Part of a small language model's weights.
Size: 8 layers, width 512, 8 heads of 64 (2 for keys and values), MLP 1024 SwiGLU, vocabulary 16384, 34.6M parameters.
Architecture: RMSNorm before each block, rotary positions, no biases in attention or MLP, untied embeddings, normalized queries and keys.
Training: 443M tokens, 6763 steps.
Each number is 128 + 24 x the weight over its row's rms, rounded and kept within 0 to 255. Layers, rows and columns count from 0. The size above them is the row's rms in percent of the matrix's.

# layer 3 attention output (transposed), 512x512, rms 0.0562, rows 290-300,354-364,418-428,482-492, columns 0-127
size [ 99  99 104 102 104 105  97 102 105 101 100 105  92  93  92  91  93  92  98  97  89  96 109 107 105 102  98 106 103 106 107 111 111  89 104  96  94  96  93 101  90  96  94  96]
[[122  95 171  93 133 166 126 122 154 136 137 154 152 108 120 121 124 115 136  70 124 118 155 132 150 126 120 130 155 179 130 115 173 158 121 148 104 175 145  95 121 154 102 107 146 104 128 131 133  99 110  93 150  61 123 149 138 179 160 161 143 177 164 140 105 109 163 121 114 136 155 127  97 114 160 128 105  77 152 104 102 125 123 126 153 156 145  87  83  73 100 144 132 107 148 150 123 130 179 124 143 132 134 134  74 110 123 108  87 115 111 156  82 151 114 164  75 150 119 123 124 134 123 117 128 111 131 164]
 [117 121 137 140 122 138  86 122  96 117 115 148 104  87 111 134 128  91 116  80 136 129  72 131  92 127 131 160 154 127 132 140 161 104 152 120 126 108 112 110 165 100 101 121 114 114 144 142 159 101 126  96 136 130 124 100 131 146 152 127  84 117 145 101 108 137 114 129 119  80 119  94 174 152 109 124 116 114 131 120 123 123 116 163 117 157 157 147 113 124 128 106 109 155 121 128  78 177 149 138 114 139 130 138 150 120 153 179 123 124 108 137 130 148 113 117 100  86 161 106 136 153 145 122  98 128 136 175]
 [124 139 147 142 142 129 147 119 114  95 152 119  56 120 143 133 107 163 104 158 120 145 154 152 112 118 124 148 122 157 113 124 162 110 103 152 126  82 115 130 115 163 102 118 124 132 142 152 140 155 109  94 116 131 124 134 159 135 114 138 128 156  97 155 150 126 173 115 100 116 125 152 109 131 107 123 106 140 123 115 121 107 158 161 128  98 121 123  87 111  99 148 152 115 122 112 140 141  84 146 154  78 129  83 114 162 141 128 132 126 124 138 182 142 152 143 163 108 111 116 119 167 142 146 127  94 101 188]
 [187 134 106 128 139 148 117 107 104 115 122 135 107 136 124 172  79  39  76  98 117 148 135 101 114 131 146 150 125 148 193 147 132 183 102 158 102 125 120 107 157 128 116 105 148 144 141 170 110 105 139 124 137 146 121 159 120 132 106 103 157 191 112 112 139 117 116 115 139  84 105 176  96 114 142 110 135 120  74 128 159 157 153 135 142 129 163 127 115 159 135 118 132  91  92 119 104 123 124  73 111 132 127 152 133 115 154 137 114 159  94  81 121 126 133 126 121 109  99 115 121 161 146 169 135 118 117 114]
 [135  77 101 131 137 107 186 129 108 140 145 149 129 127 136 123 144 129 148 133 178 125 158  90 127 131 154 107 131 135  84 111 108 139 151 117 159  88 124  97 148 108 139  99  85 113 134 125 140 125 105 108 107 145  80 113 112 182 125 169 108 175 135 144 119 121 104 152 116 145 139 203 144 172 169 126 135 146 152  65 141 144 103 120 128 113 187 129  85 118 172 105 108 159 105 136 148 154 104 118 101  96  94  82 142 148 100 144 141 111 117 120 142 127 126 103 107 106  88 107  85 176 115 115 132 128 133 129]
 [165  97 145 141 138 122 111 111 122 143 117 167 128 166 132 152 125 103 123 110 144 158  98 160 106 118 116 116 120 159 159 127 105 180 108  93 112 172 105  70 138 116 129  82 101 100 149 138 186 149 123 141 157 141 130 103 140 123 120  74 130 119 100 184 103 147 130 164 156 103 132  82 110 119  99 145 150 136 121 117 112 139  85 114 138 137 138  91 126 151 129 136 133  80  77 100  90 142 115 109 103 130 143 129 121 143 112  57 108 101  97  92 109 107 143 110  66 102 123 111 134 156 118 122 144 111 135 179]
 [147 155 125 123 166  87 126 100 111 107  60 104 125 119 142 119 155 114  75 116 160 111 127 150 145 160 102 107 114 116 124  84 132 111 112 128 137 151  64 143 167 100 147 138 126  85 169 133 123 134 188  89 128 183 133 137 134 138 160 124 153 136 140 134 156 173 126 144 115 117 124 139 136 134 103 146  63 128 101 132 142 126 178 125 142 119 119 125 133 131 165 135 158 189 149 119 116 133 148 128 158 104  80 112 142 154 156 142 135 148 163 117 155 134 118  74 126 153 107 148 129 158 100 106 168 125 128 136]
 [167 120 152 159 161 118 143 121 101 126 137 145 106 126 176 126 112 139 138 157 100  92  95  75 138 124 168 154 144 102 109 178 118 122 124 173 132 180 124 154  88  53 116 138  91 115 120 116 171 155 132 115 135 121  96 147 142 117 122  87 140 148  93 127 134 110 127 121 132 136 116 115 107 142 159 153 103 135 155 135 133 127 120 147 133 138  80 107 131 181  87 157 122 134  90 146 170 170 117  93 128 107 186 106 137 165 106  94 136 132 110 116 123 132  93  85 151 138 129  83 122 129 160 136 113 153 147 150]
 [ 89 135 141 161  95 170 131 126 121 104 157 110 157 145 164 134 100 137 154 188 120  80 133  93 157 120 138 172 162 146  91  99 108 159 115 127 120 100 115 115 125 155 148 129 143 126 126 108 131 140 155 111 138 123 111 139 116  71 138 129 107 125 125 137 121 117 150 129 165 171 127 177 130 126 150 155 162 153 118  70  90 131 102 142 121 157 115 105 113 122  82 158 127 105 158 138 124 143 142 128  95 127 119 128 112 165 144 139 139 140 115 143  92 124 133 133 153 156  91 124 140 101 189 118 107 146 141  86]
 [114 133 161  82 133 172 176 108 138 134 156 137 141  94 134 164  97 140 117 130 101 131 115  96 144 155 131 138 148 125  90 153 126 125  69 119 102 140 107  82 122  84 143 179  96 132 130 155 116 137 107 144  95 135 167 152 159 138 138 144 107  71 145  92 121 129 150 119 135  93 161 104 155 100 151 183 107 189 124 138 146  95  97 113 159 104 142 124 175 120  86 141 147 125 142 144 186 139 110 106 114 109 121 155 140 142 162 139 213 132 141 122 148 152 116  97 143 128 116 158 123 132 116 134 142 113 118 157]
 [150  95 140 120 135 151 129 125 158 123 136 109 121 130  72 126 124 175 111  81  91 131 130 138 119 133 108 106 136 158 152 137 102 122 122 118 160 120 122  88 109 157 120 189 115 125 135 122 108 107 166 164 138  99 131 128 125 148  94 142  90 121 150 171 145 103 137 155 115 132 145 136  96 140 138 162 163 129 130 108 153 132 140 104 132 165 137 135 138 117 103 138 132 109  94  95 147 129 126 129 105  86 129 170 157 121  95 127 146 134 144 138 133 105 138 133 121 112 126 116 114  87 120 144 133 155 165 100]
 [149 149  66 160 109 116 126 142 119 139 114  75 118  99 128 152 124  71 110 173 145 134 117  83  98 107 165 104 126  57 138 104 105 111 149 155 136  97 125 144 110 129  71 160 125 115  99 122 128 108  95 127  84 176 140 136 133 120 112  90 130 125  85 101 132 157  78 144 157  92 124 132 133 132 150 112 143 123 162 114 139  89 172 107 109 171  73 152 126 159 100  99 115 132  88  97 135 129 110 167 118 115 106 131 144  88 144  95 139 145  98 120 145 111  99 103 115 108 169 165 115 154  93 145 150 132 130 154]
 [124 170  92 104 172 154 120 143 134 105 134 116 116 122 132 113 153 158 158  60 102 118 141 112 143 132 106 121 116 125 152 113 100 122 119 120 106 135 129 165 167 142 156 143 116 130 130 133 122 153 130 140 145 171 136 135 155 107 128 131 122 168 126  81 143 108 123 171 119 140 130 136 107 104 118 137 147 100 106 161 148 169 114  74  91 126 113 120 168 169 199 146 105  82 116 126  84  72 112  97  93 116 143  92 128 181  85 151 144 135 137 106 146  81 126 112 142 123 166 145 157  89 137 122 110 151 168  83]
 [140 101 153 127 109  90 124 101 111 143 101 138 129 155 113 141 115 162 125 137 128 116 121 105 151 155 125 124 154  89 104 141 123 136 104 144 129  85 104  77 164 117 107 123  77  80 160 149 190 118 115 133 126 131 119 166 100 127 152 116 131 160 137 131 171 108 121 145 137  98 153  89 119 128 115 156 133 131 133 115 150 161 135 105 152 127 113 152 154 130 144 103 110 111  85 107 139 168 148 139  97 129 155 125 123 103 101 122 120 159 151 129 123  94 150 117 116 149 106 109  99 126 102 113  89 123 185 147]
 [161 157 138 155 147 121 163  97 107  71 146 140 145 158 129 131 115 164 153 123 147 101 130 140 190 108  82 110  94  76 109 166 105 116 159 104 119 130 108 152 111 145 142 145 106 129 130 142 141 137 161 145 126 112 101 104 122 139 159 175 116 138 167 116 158 131  77 136 150 145  70  88 109 102 147  78 114 118 150 134 128  90 141 130 148 139 117 171 133 164 147  96 158 124 154 144 100 101 135 135 118 150 136  95 130 143 103 157 158 135 111 164 101 154 153 125 130 166  96 117 178  70 175 121 106 142 121 111]
 [156 128 165 138 112 109  91 104 167 132 136 151 113 146 164 127 169 107  93 105  90 118 131 156 122 108 135 139 134 129 157 128 168  89 125 153  89 148 135 109 111 118 100 140 131 123  93  92 123 110 156 119  93 118 126 127  89 150 163 135 159 125 136 131 140 116 131 110  89 117 105  63 126 166 171  87 148 112 150 120 108 131 155 142 113 128 136 104 117 154 120 122 158 126  82 127 159 152 139  94 103 130 110 153 111 125 148 118 159 134 130 134 106  96 108 121 134 131 133 117 117 122 105 159  74 178 145 136]
 [124 119 187 131 111 134 163 104  94 107 134 116 151 159 135 103  97 136 149 127 169 101 117 164 108 168 150 140 127 109 126 111  99 161 133  95 111  90 105 183 125 143 150 151 126 115 145 144  99 124 132 129  94 158 123  96 111 108 151 157 161 184 120 116 166  95 108 127 144 102 124 187 119 134 153 128 130 160 116 132 124 117 164 121 126 124 100 154 144 114 141 144 154 133 134 114 127 126 102 146 109 123 111 100 123 127 140 145  71 118 146 149 117 109 116 109 164 112 149 106 138 136 179 117 135 114 145  95]
 [149  76 137 133 136 108 148 120  65 143 156 159 124 142 142 169 114 149  81 187 166 120  90  77  89 116 149 145 163 122 151 127 113 138 155 132 125 164 116 139 106 170 144 122 102 104 107 120  98 139  98 134  97 113 105 157  90 152  82 132 123 124 121 142  90 155 111 171 101  89 114 133  76 127 140 175  96 137 118  96 127  94 120 155 132 128 115 156 118 158 115 107 142  71 111  90 104  84 100 131 124 117 137 162 107 111 139  79 125 105 106  93 120  99 110 131 117 111 171 146 107 103 143 105  94 144 162 198]
 [ 90 117 130 165 154 126 153 125 161 121 111 153 178 125 129 168  83 102  82 142 126 163 104 147 198 129 103 116 107 116 132 128 103 153 157 147  85  97 149 106 127 144 149 156 128  96 124 158  94 106 110 168 140  77 147 109 115 163 127 150  87  88 138 103 154 142 106 131 121  96 112 173  91 116 173  97 115  67 117 120 133 142 113 124 134 118 166 106 103 125  92 113 125 129 127 117  99 137 134 172 114 131 152 125 139  86 117 121 145 114  81 109 123 165 133 107 124 117 153 136 104  94 129 119 105 115  94 105]
 [148 109 130 116 151 156 123 131 190 113 148 161 120 124 112  99 115 130 118 110 116 144 138  91  93 119 141 108 115 129 142 139 157 136 118 135 141 119 133  93 115  87 109 120 152 107 122 104  93 145 133 143 156  90 116 131 145 111 121 141 131 121 133 124  94 134 169 122 122 115 152 164  90 139 119 142 109 123 132 148 137  69 117 132 154 115 142 143 106 129 109 135  83  87 110 182 157  80 101 150 128 134 157 146 139 135 108 100 137 115 133 175 124 132 143 142 116 181  74 142 137 117 117 123 170 123 139 141]
 [140 146  76 109 123 125  80 165  89 117  90 101 142 134 114 136 134 112 145 162 132 118 142 143 147 149 149 114 121 184 160  96 135 108 146 112  83 138 115 126  89 119  91 110 140  86 101 154 104 137  63 119  91 143  97 132  98 108 110 110 143 114 146 119 119 142 150 124 125 154  90 146 124 118 138 138 100 161 147 118 130 112 140 159 143  89 157 142 104 120 118 139  84 136 150 139 138 122 137 169 141 147 133 112 162 129 104 106 117 139  96 113  89 111 126 126 137 130 154 146 105 146 128 125 119 164 101  98]
 [155 139 106 148 141 149 189 167 107 151 116 118 136 163 144  91 151 109  80 181 171 158 150  97  94 166 155 117 168 136 106  93 125 107 120 128 106 136 137 134 126 147 124  78 123 155  95 165 149 143 102 143 137 116  96 145 118 114 123 138 162 152 126 121 151 125 151 132 133 143 191 119 149  88 136 126 183 147 150 165 158 118  87 108 108 109  98 146 121 163 132 140 119 115 123  82 152 151 100 128 125 123 115 146 131 157 110  96 145 119 101 119 124 150 160 114 150 118 155 163 119 103 150 137 121 130  90 137]
 [145 169 131 147 120 104 129 146 156 130 109 146 120 115 140 126 171 202 152 123 140 119 120 163 140 138 167 100 112 152 138 152 122 136 159 145 133 154 128 160 128  76 181 115 162 124 117 151 121 150 132 112  91 165 120 105 131 138 139 152  96 121 118 118 141 171 128 123  76 160 114 173 172 135 133  90 119 145 130 116 136 150  96 115 146 136 133 138 107 156 146 145 153 137  88 136 131 107 100 164 138 136 124 110 172 129 126 142 100 116 142  67 126 139 172 123 150 114 144  64 127 158 111 126 120 115 117 138]
 [174  95 191 138 138 169 161  98 110 143  92  84 145 122 100  99 115 125 136 155 141 144  89 124 140 134 106 111 156 160  99 106 114 102 116 109 103 134 117 120  80 133 114 127 113 122  81 141  91 143 115 175 129 138 159  66 100 206  93 104 150 155 143 118 130 163 159  77 162 175 130 148 105 123 116  92 120 172 106 175  93 152 180 127 106 146 101 144 141 129 113 126 114 130 156 102 111 144  85 159 162 154 134 105  95 104 107  61 117 145 157 143  85 127 144 125 168 134 119  96 144 123 130 112 165 135 126 107]
 [156  97 105 126 131 129 149 107 112 127 118 160 158 108 122 157 156 125 144 127 151 135 111 139 115 178 169 139 144 184 117 111 134 117 130 125 125 105 151 115 120  88 142 123 125 121 113 137 141 125 153 137 108 103 120 148 125 125 132 124 169 127 154 106 134 134 166  97 150 121 163 135 179  95 100 109 124 137 125 130 120 174 120 125 125 170 118 112 162 118 159 128  95 168 180 164 131 139 145 125 141 143 177 158 153 155 114 142 116  87  91 146 156 177 160 124 114 178 162 152  96  78 123 103 116 161 134 120]
 [108 124 120 139 128 117 116 138 143 143 121 128  97  99 168 118 169 168 147 154 119 128 157  95 119 143 145 127 119 118  76  89 153  82 165 129 142  91 103 104 153 190 161 133 124 128 138 140 121 117 134 160 108 140 123 145 120 128 125 130 100 125 142  97 139 125 110 138 127 158 114  78 152 142  93 120 149 122 128 124 110 112 112  80 145  87 125 131 149 119 108 157 124 109 163  65 145  93 157 136 143 119 138  83 104 109  74 128 106 114 107 152 135 100  81  93  86 115 137 119 135 126 101 128 107 124 156 163]
 [ 85  95 138 111 115 171 155 132  97 131 159 111 145 134  60 146 103 128 141 143 118 122 134 142 141 124 167 158 162 168 132 132 126 135 107 132 143  96 127  90 215 164 118 137 164 114 157 143 149 149 149 134 111 130 116 130 173  97 166 106 124 180 186 117 184 100 158 126 134 101 148 167 124 106 105 140 119 107 131 144 129 164 122 140 131 145 103 137 161 129 133 171 142 146 158 155 114 131 130  96 134 159 175 125 125 150 140 153 132 114 116 104 114 127 155 147 137 105 163 158 151 115 155 126 157 106 135  99]
 [116 118  97 120 110 133 105 151 143 114 153 107 134 144 115 174 123 131 111 149 143 137 142  93 141 122 111 144 125 171 125 173 119 116 172  93 132 102 105 122 113 170 132 140 129 160 159 105 138 113 111 115 130  71 127 144 147 131  94 153  99 107 148  95 152 165 172  94 100 135 134 117 107 103 107 112 147  91 116 140 200 100 171 171 122 153 138 127 123 101 118 137 104 181 163 112 159 116 133 113 159 125 155 137 117 145 141 107 121 134 142 120 148 121 124 115 124 124 137 137 110 123 117 201  98 115  69  99]
 [140 149 107 137 106 112 139 152 155 168 112 177  94 103 154 134 137 116 128 103  92 151 175 121 116 107 160 168 131 127 159 129 128 126 104 109 111  87 144 170 105 151 110 114 112 146 124 112  98 118 120 153 149 127  80 162 151 114 123 159 125 117 102 146 122  94 123  98 106 103 119 129 126 135 129 131 164 115 154 133  97 125 113 170 116 122 128 127 143 116 109 145 103 127 167 137 208 138 110 122 156 122 143 109 134 136 146 146 101 135 111 158 143 136  93 164 127 127  97 112 151 138 147 128  96 120  96  88]
 [106 136 114 118 114 168 108 129 136 139 113 112 155 119  93  92 136 111 140  88 118 158 112 129 111 121 127  98 115 170 138  83 155 144 134  79 110  70  77 177 180 148 170  83 151 141 104  95  90 135 119 115 117 135 138 105 131 130 128 109 111 134 160 110 138 111 118  93 182 127 128 115 107 161 126  89 145 115 127 136 144 156  86 115 104 113 133 163 118 109 148 134 103 131 135  99 110 110 133 145 151 110  82 124 110 147 134 150  85 163 149  90 127  95 138 134 117 132 158 130 136 143 141 129 112 131 147 145]
 [142 139 128  71 117 141 134 154 106 141 127 122  96 135 136 124  62 137  77  83 126 143 129 137 152 162 148 134  94 116 149 112  98 112 136 127  83 136 144 102 116 136 123  98  92 117 161  94 108 105 101 135 138 126 146 132 150 152 114 134 111 161 174 125  96 117 131 161 120 130 106 103  76 156 144 110 149 119 123 177 127 130 121 106 163 150 107 128 156 117 150 114 195 107 129 118 154 129 163 156 109 131 105 116 126 126  70 134 128 121  79 125 131 129 150 128 164 121 120 140  91 157 117 114 145 125 130 137]
 [126 127 137 129 106 127 140 120 121 126 170 126 113 115 117  95 141 150 116 114 113 115 142 129 149 119 117 151 172 122 147 106 154  82 134 168 156 129 106 161  90 161 154  86 161 141 102 149  79 110 116  89 137 169 126  71 113 155  88 130  99 170 108 144 151 130 106 116 113 168 131 126 100 124 115 105 122  98 127  89 121 132 126 148  95 145 118 124  79 130 131  85 108 151 126 117 102 104 127 164 168 113 145 150 161 126 102  89 109 100 112 123 157  76 145 149 127 111 129 127 111 135 131 115 132 159 133 118]
 [128 156 147 139 122 129 128 124  76 135 150 129 147 103 144 140 141  97 165 178 161  93 143 111 136 110 128 184 123 160 109 136 102 156 123 132 155 113 120 149 108 116 169 120 125  75 149 169 154 132 135  86 119 135 167  81 180 105 138 160 147 124  96 122  99 101 140  60 169 156 148 110 126 125  77 118 131 109 163 136 104 143 120 153 143 124 119 131 119 161 119 138 145 164 141 149 141 160 205 152 127 137 167  80 154 144 163 157 108 111 159  87  99 138 135 118 153 125 113 105  67 193 137 127 123  96 110 121]
 [ 92 118 140 142 174 127 106 129  91  95  91 118 143 152 171 112 116 126 140 129 111 113 138 112 130 137 104 151 144 145 124 170 149 137 107  80 118 116 139 101 144 169 128 116 149 170 153 126 119 155 149 149 148 122 118 113 100 124 123 136 108 110 148 147 114  85 157 125 172  96 139  75 168 110 127 179 177 178  98 117 120 120 104 150 143 128 144 127 126  95 144  83 118 195 132 140 161 126 127 113  85 178 137 115 111 150 121 156 153  88  98 143 112 149 154 123 182 104 125 181 184 105 153 154 157 130 161  84]
 [114 153 136 153 125  58 105 137 142 116 168 128 196 158 140 136 167 121 114 165 128 164 192 160 162 139 142 101  94 133 159 153 163 138 128 149 161 138 135 140 140 124 124 156 127 131 119  80 157 154  88  94 132 152 117 115 137  88 133 143 132 119 151 145 105 112 119 152 123 116 130  96 116 145 128 122 101 115 149  92 103 116 154 154 140 110 123 118 111  96 111 112 150 127 106 123 177  89 180 120 137 146 138 132 142 153 152 126 138 158 124 121 126 138 119 120 123 204 113 141 125 139 153 147 114 127 107 113]
 [110 161 125 153 118 177 125 140 150 115  93 124 142 143 180  98 136  88 117 144  98  88 158 108 152  91 118 124 187 100 173 128  84 114 144 100 152 164 102 147 135 156 151 152 151 135  99  95 115  90 139 106 143 130 134 120  91 152 107 128 102  63 133 115 137 152 108  99 157 128 102 129 137 101 169 147 168 125 112 139 184  92 110 104  68 107 158 123 139 164 119 145 159 155  86  98 138 131 113 105 134 127 100  98 131  98 177  96 133 141 108 134 119  64  87 117 136  58 130 115 126 122 107 144 156 101  85 101]
 [ 91  97 139  94 110 153 146 114 131 135 108 125 172 141 113 100 136 154 142 156 129 133 109 125 100 110 132 143 127 164 140 151 136 116 120 111 100 112 164 128 101  84 109 154 144 103 106 118 115 165 113 135 136 116 118 113 119 130 133 114 130  67  97 135 122 132 179 178 111 105 145 117 141 127 138 124 105 102 111 162 119 120 108 146 107 150  87 118 104 110 128 129 137 127  87 139 121 148 154 132 144 112  97 149 125 137 133 117 111 104 158  99 120 113 151 172 163 124 147 179 105 148 129 100 108 165 132 105]
 [150 138 106 124 100  98 109 172 133 130 110 123 138 155 154 132  83 145 105 132 147  98  80 160  98  98 119 121 117 115 126 174 113 136 169 120 124 147 129 143 123 105 126 107 137 152 115 178  65 126 109 138 154  71 158 151 118 145  96 121 126 114  63  99 119 117 119 141 119 128 141 133 129 142 135 119 121  83 140 145 110 106 156 110 135  99  72 104 132 143 113  93 113  84 133  96 111 105 114 132 163 147 135 104 161 136 108 151 108 162 137 176 141 128 157 123 117 137 126 143 121 102 122 137 148 156 133 207]
 [122 172 133 166 159 163 131 133 126 158 122 107 106 119 104 143 146 109 119 106  88 139  90  88 109 129 137 135 137 135 149  66 117 119 101 151 122 139 129 129 130  83 116 117 161 106  79 132  86 126 147 148 159 124 172 162 163 101 125 134  94 125 143 142 149  72 109 124 166 138 135 125 135 155 170 141 124 141 116 154  88 184  85 125 113 137 129 142 131 138 134 116 117 121  79 133 123 119  94 144 101 151 113 105 134 104 139 158 135 111 119 167  69 182 132 140 154 126 150 135 113 127 111 159 136 158 159 136]
 [137 135 140 153 113 151 160 124 149  90 107 119 136 134  89 114 141 136 140 139 146 128 143 149 126 110 112 131 145 121 128 123 186 160 109 113 113 125 135  79 125 127  65 147 138 143 154 128 155 106  97 160 132  80 146  79 128 115 155 102 144 112 105 185 192  99 104 116 167 132 122 125 118 129  78 104 186 144 100 123  97 117 127 117  79 121 141 108 102  85 139  70 164 132 107 120 152 156 115 127 108 104 134 111 152  59 139 134 169 140 138 128 141  95 153 139 157 135 132 116 104 110 138 142 143 134 134 127]
 [141 143 138 115 105 128 126 155 116  66 146 163 123 190  95 121 169  99 107 106 167 113 166 149 122 147 131 144 131 137 111 122 109 159 104 150 141 146 136 115  63 154  76 171 105 161 150 110 103 130 173 139 110 110 107 147 123 109 113 104 132 149 113 134 137 136 115 160 105 119 142 109 163  96 110 139 160 134 141 114  96 153 164 180  96 142 171 129 134 155 151  94 108 137  96 141 118 138 133 104 123 115 142 179 132  69 115 128 154 113 145 165 145 132 143 140 153 115  70 143 157 124 112 133 145 137  94 132]
 [154 123 144 172 139 148 124 124 146 129 101 114 143 117 102 115 190 111 124 139 120 104 116 129  88 133  95 117 146 107 104 146 160 138 139 130 139 158 150 144 128 107 111 114 148 129 159 218 135 107 131 134  92 163 116  96 105 148 134 124 115 130  81 154 158 137 128 103 120 131  91  85 169 133 129 126 146 125 136 126 149 143 160 130  91 143 126 135 170 144 124 101  38 160 103 115 133 169 139  76 139 122 150 117 134  94 161 125 137 164 147  85 111 133  94 127  96 142 147 128 171 113 134 134 117 144 108 139]
 [105 103 150 112 143 109 132 103 131 154 108 137 124 152 112 127 157 108 153 134 142 108 116 148 115 109 137 112  92 128 170 128 106 144 131  85 105 118 164 163 147 125 129  90 146 112 147  77 136 130 162 135 168 132  82 128 125  95 159 118 162  69 163 163 117 123  91 105 108 128 136 155 128  96 156 113 152 107 148 136 114 161 133 125 117 189 150 101 143 121 156 154 192 105 127 120 126 137 143 148  95 131 112  92  81 117 116 106 141 112 146 121 125 142 135 112 119 184 106  75 130 154 117 124 113  57 100 172]
 [ 79  84 111 120 101 137 155 137 145  68 144 151 131 162 134 142 156 171 118  94 111 143 117 109 184 121  98 123  85 107 143 153 134 123 113 130 116 162  85 157 113  80 122 148 158 116  89 125 124 122 116 122 133 151 138 180  90 114 149 106 104 123 100 117 139 133  86 162 104 115  96 127 133 121 152 136 106 169 147 104 123 110  95 122 137 113 135 118 156 140 159 132  94  86 131 112 118 135 137 113 135 143 114 127  90 103 120 120 136 114 106 157 166  99 103 158 103 114 129 117 142 123 158  72 106 146 106  97]]
# layer 3 attention value, 128x512, rms 0.0776, rows 99-108, columns 0-127
size [104  97  98  98 100  98 102 103  99 103]
[[139  81 126 111 131 159 132 146 147 156  85 148  91  89  94 171 109 147 158 116 140 124 117  98  63 159 120 123 128 108 123 160 113 116 147 128 110 132 127 139 122  91 144  94 113 132 107 163 108 116 125 132 109 121 128  85  94 127 135 105 129  97 104 111 121 147 122 111 109 161 166 133 127  84 168 116 147 125  99  93 148 100  87 107 131  88 115 129 162 139 128 120 125 140 142 182 135 119  95 133 135 122 109 103 137 111 127 136 121 110 114 126 101  94 147 165 126  93 119  92 117 114 120 121 156 105 178 122]
 [ 89 126 124  88 137 105  82 118 118 118 142 113 163 110 121 145 152 118 115  88 154 128  75 139 153 133 116 123  85 133 114 102 182 156 128 131 104 153 132 123 126 149 104 116 154 134 146 164 136 108 137 177 119 101 138  86 152 143 136 127 144 152 128 126  72 145 105 129 123 147 138 113 148 147  90 155  97 145 104 120  72 182 106 163 148 144 146 133 111 169 124 142 117 130 167 160 102 134 135 133 106 132 139 158 123 147 119 140 145 156 145 126 112 146 176 125 133 124 122 132 169 123 173 114 125 163 130  91]
 [109 155 135 149 170  98 114 120 124 145 156 131 116 126 128 126 133 111 127 110 112 174 128  89 109 151 122 128 138 105 118 127 142 120 105 114 159 166 118  96 136 144 115 107 111 144 139 110 146 134 120 115 114 144 162 131 130 138 119 102 123  86 107 123  89 108 108 115 122 181 111 141 126 169  84  98 128 169 160  80 135 135 145 107 136 146 149 135 153 130 130 139 108 147 137 161 159 151 105  89  89 154 141 107  93 107 133 138 159 129 107 157 127 132 110 122 121 140 113 128 130 116 119 138 150  48 149 176]
 [122 139 150  96 156 149 145 115 113 150  95 106  92  89 165 132 168 148 124 132 110 134 127 108 139 156  97 115 146 106 141 110 141 125 129 164 126 121  86 135 138 147 165 125 144 126 127 119 147 134 146 136 138 155 138 107 137  79 150 130 128 127 142 139 146 159 113 163 148 139 102 126 112 141 100 196 150 162 107  95 141 147  88 143 131 151 185 122 130 117 158 157 145 142 145 124 146 163 129 137  84 104 123 165  95 141 119 118 151 123  99 106 111 145 127 146 118 115 117 128 132 148 105 121  90 120 120  95]
 [146 100 141  93 131 100 129 128 161 104 113 162 152 107 147  99 106 115 109 151 115 116 157 121 123 130  91 132 121 138  78 140 143 121 105 122 131 144 127 115 102 179 157 153 163 151 154 142 122 120 124 143  98  91  78 113 106 160 146 164 113 119 118 129 130 139 142 130 101 116 135 119 102 134  88  97 138 108  80 128 120  96 145 172 150 164 168 138 129 116  91 152 140 140 142 156 120 111 162  90 111 131 148 117 129 160 139 136 131 172 142 105 164 111 110 124 156 108  83 179 152 139 130  98 114 133 116 141]
 [ 95 120 113 130 103 125  96 139 167 173 177 116 139 120 107 105 133  95 121 113  91 112 139  92 157 167 111 128 146 129 137 119  87 136 144 138 159 149 140 142 161 139 130 134 128 132 119 125  95 129 172  93 131 143 120 131 130  93 113 162 119 112 141  65  78 170 157 133 119 148 158 126 157  97 148 106 112 122 125 135 135 136 107 135 143 139 128 101 131 161 143 162 114 144 153 100  79 121 148 125 144 155  96 137 120 148 130 144  73 120 110 134 114 148 128 137  86 132 137  95 156 124  97 150 104 119 132  91]
 [ 95 125 133 185 139 156 129 113 156 190 117  96 111  63 117 156 161 160 137 162 148 127 101  96 130 115 149 124 150 120 129 138 131 102 122 111 174 131 134 101 158 125 171 136 131 140 139 121 157 128 100 151 146 137 155  96 169 100 111 136 129 125 122 125 116 126 117  96 150 139 114 156 118 108 112 100  94 126 161 171 101  75  97 124 126 133 126  95 150 119 104 147 146 153 154 145 117 110 110 135 145 121  93 104 117 179 198 114 108 142  94 114 113 102 116 123 119 134 151 116 100 119 137 123 141 143 113 135]
 [103 113 113 121 105 104 123 113 110 117 114 126 105 115 117 133 126 107 161 102 152 127 147 152 128 110 142 126  94 158 154 143  94 107  86 156 138 108  95 118 132 143  84 173 142 116 111  74 142 102  83 156 121 124 142 147 149  84 166 151 143 122 129 103 201 115 137 147 169 103 126 146 108 153 131 114 125 127 170 104 136 123 170 110 129 106 134 104 113 131 133 116 188 143 141 123  87 102 121 134 134 143 112 146 139 166 135 151 146  97 148 152 149 111 168 107 189 103 100 120 131 103  97 151 129  96 177 124]
 [116 104 108 164 148 114 113 140 135  93 136 141 134 109 150 118 131 138 119 101 149 121 115 150 138 110 126  99 137 110 125 129 112 146 131 183 131 112 119 134 128  97 111 147 140 138 114 150 123  98 126 107 111 125 179 118 133 121 114 116 116 198 122 136 143 141 152 117 119 105 160 104 127 190 123 139 127 134 146 139 131 123 148  89 161 108  90 166 139 126 131  79 122  94 118 132 123 116 130  83 129 127 115 147 172 162 185 167 101 164 103 127 144 166 114 118 131 100 112 188 159  76 140 124 132 202 180 104]
 [128 166 114 139 118 116  86 153 133 135 112 146 122  88 157 111  82  66 182 167 127 126 114 151 124  96 141 118 146 114  99  89 153 157 130 102 117  79 166 151 153 147  92 115 114 135 131 140 127 114 122 108 117 124  97  79 177 146 129 108 158 120 133 115 106 121 137 112 146  79 121 157 150 169  94 116 131 101 112 123 146 140 165 108 139 133 128 104 137 114 133 109 124 171 130 142 129 134 149 147 154 106 173 117 166 158 141 144 160 153 149  95 111 153 133 116 119 163 139 102 150 141 115 164 151  87 141 144]]